Part of a small language model's weights.
Size: 14 layers, width 64, 2 heads of 32 (1 for keys and values), MLP 256 quick GELU, vocabulary 783, 0.747M parameters.
Architecture: RMSNorm before each block, rotary positions, untied embeddings, normalized queries and keys.
Training: a variant of Muon for these matrices, 120M tokens, 7294 steps.
Each number is 500 + 25 x the weight over its row's rms, rounded and kept within 0 to 999. Layers, rows and columns count from 0. Numbers have three digits each. The size before them is the row's rms in percent of the matrix's.

# layer 8 attention query, 64x64, rms 0.231, rows 49-63, columns 0-63
065:495507483466504511494496472506481541492524505501454518484493562467502474441512465472475526468522525479525496497504510517517515498470520528495506484483481508421493492470478525488524509478452489
079:498497463479511509512477511505483531502484473487487488497526523496513556491541495462547563539499477487489461494512467487494481518494486530536511506523509512469487494472467524468556501490456464
071:525491512505508527506526489509508481457461460523480510482525554520496489481484428494468512497508461501520471528494497494470512475513547549464485483521505520465464463489514502487523487510463496
075:496486446508516552463504482540487487502500503522438535503514487467527517492504494487523491520487520496498575471487479479454471528507501545514470520510521493468480482482479501461498488492472505
087:506519501482536498500459512543520486505475502500516473503486555471479530536530466472484473513543484459491491509513503525497499450529492490435493493500486513488461498527499509555477481470486531
109:486487487508528516495503496513539485526524498547485518502494465512564516486474538468482556526502518506478502542529495542501487546489459488476484511475537486491505512465511507461547527513496508
094:479459499514495515519499474518528480544547497537519551475459475479537498494486511483508529557516494525512547487494506496527486518507528508494515515473488526545530530469501491455496547504490499
094:505484525480550477495469487437463522472528529503484482483509450524466504500465532493490494506495507476528466475529533478535496462472475462513513505495501507494495497545505479563508486500486490
104:516513510470508505529516553456490514442466494498533490489527521521439443513502421494498464456484478490498484489486497517512504489476492484519502498506491484509499518547498491532491484480496501
119:516497483520511514550498463506491546556490520514517533518501491489531524480487537469497548544505545504495492489516527482472480518519481459487539471474527488500538532494524488499542526492471490
088:479505494505547529470516486510458505473533523526446517459531473502547527475506504469503496526498474495513486496525477507492466527479500439529461514506490527495497453482477481513504501478529463
116:533532526478462475473484540477478558506496487457501472536486505490474523494508462514510504466520480530475478510492476509508539505484525507536508484549489502482523476468533523485455457498523494
124:530491531502514497504496498525506553529487548537514479551512510511515512492499478474513501536523543510491513475572488519485451467529509539519495501505525524488488549524507468514479494498483531
088:550518512555499470470514489477486513511472482498516493535486500524469508489491520530476465483486514520531506486466531500507496493500547499521462485496461517518543480480519505534490482444434497
198:517514499495482526496504554484500455459469479487501476502522512477489419513515529523478458462500483539469484537464522518507512478489515494490504516537504451541489488515522501501467477500507507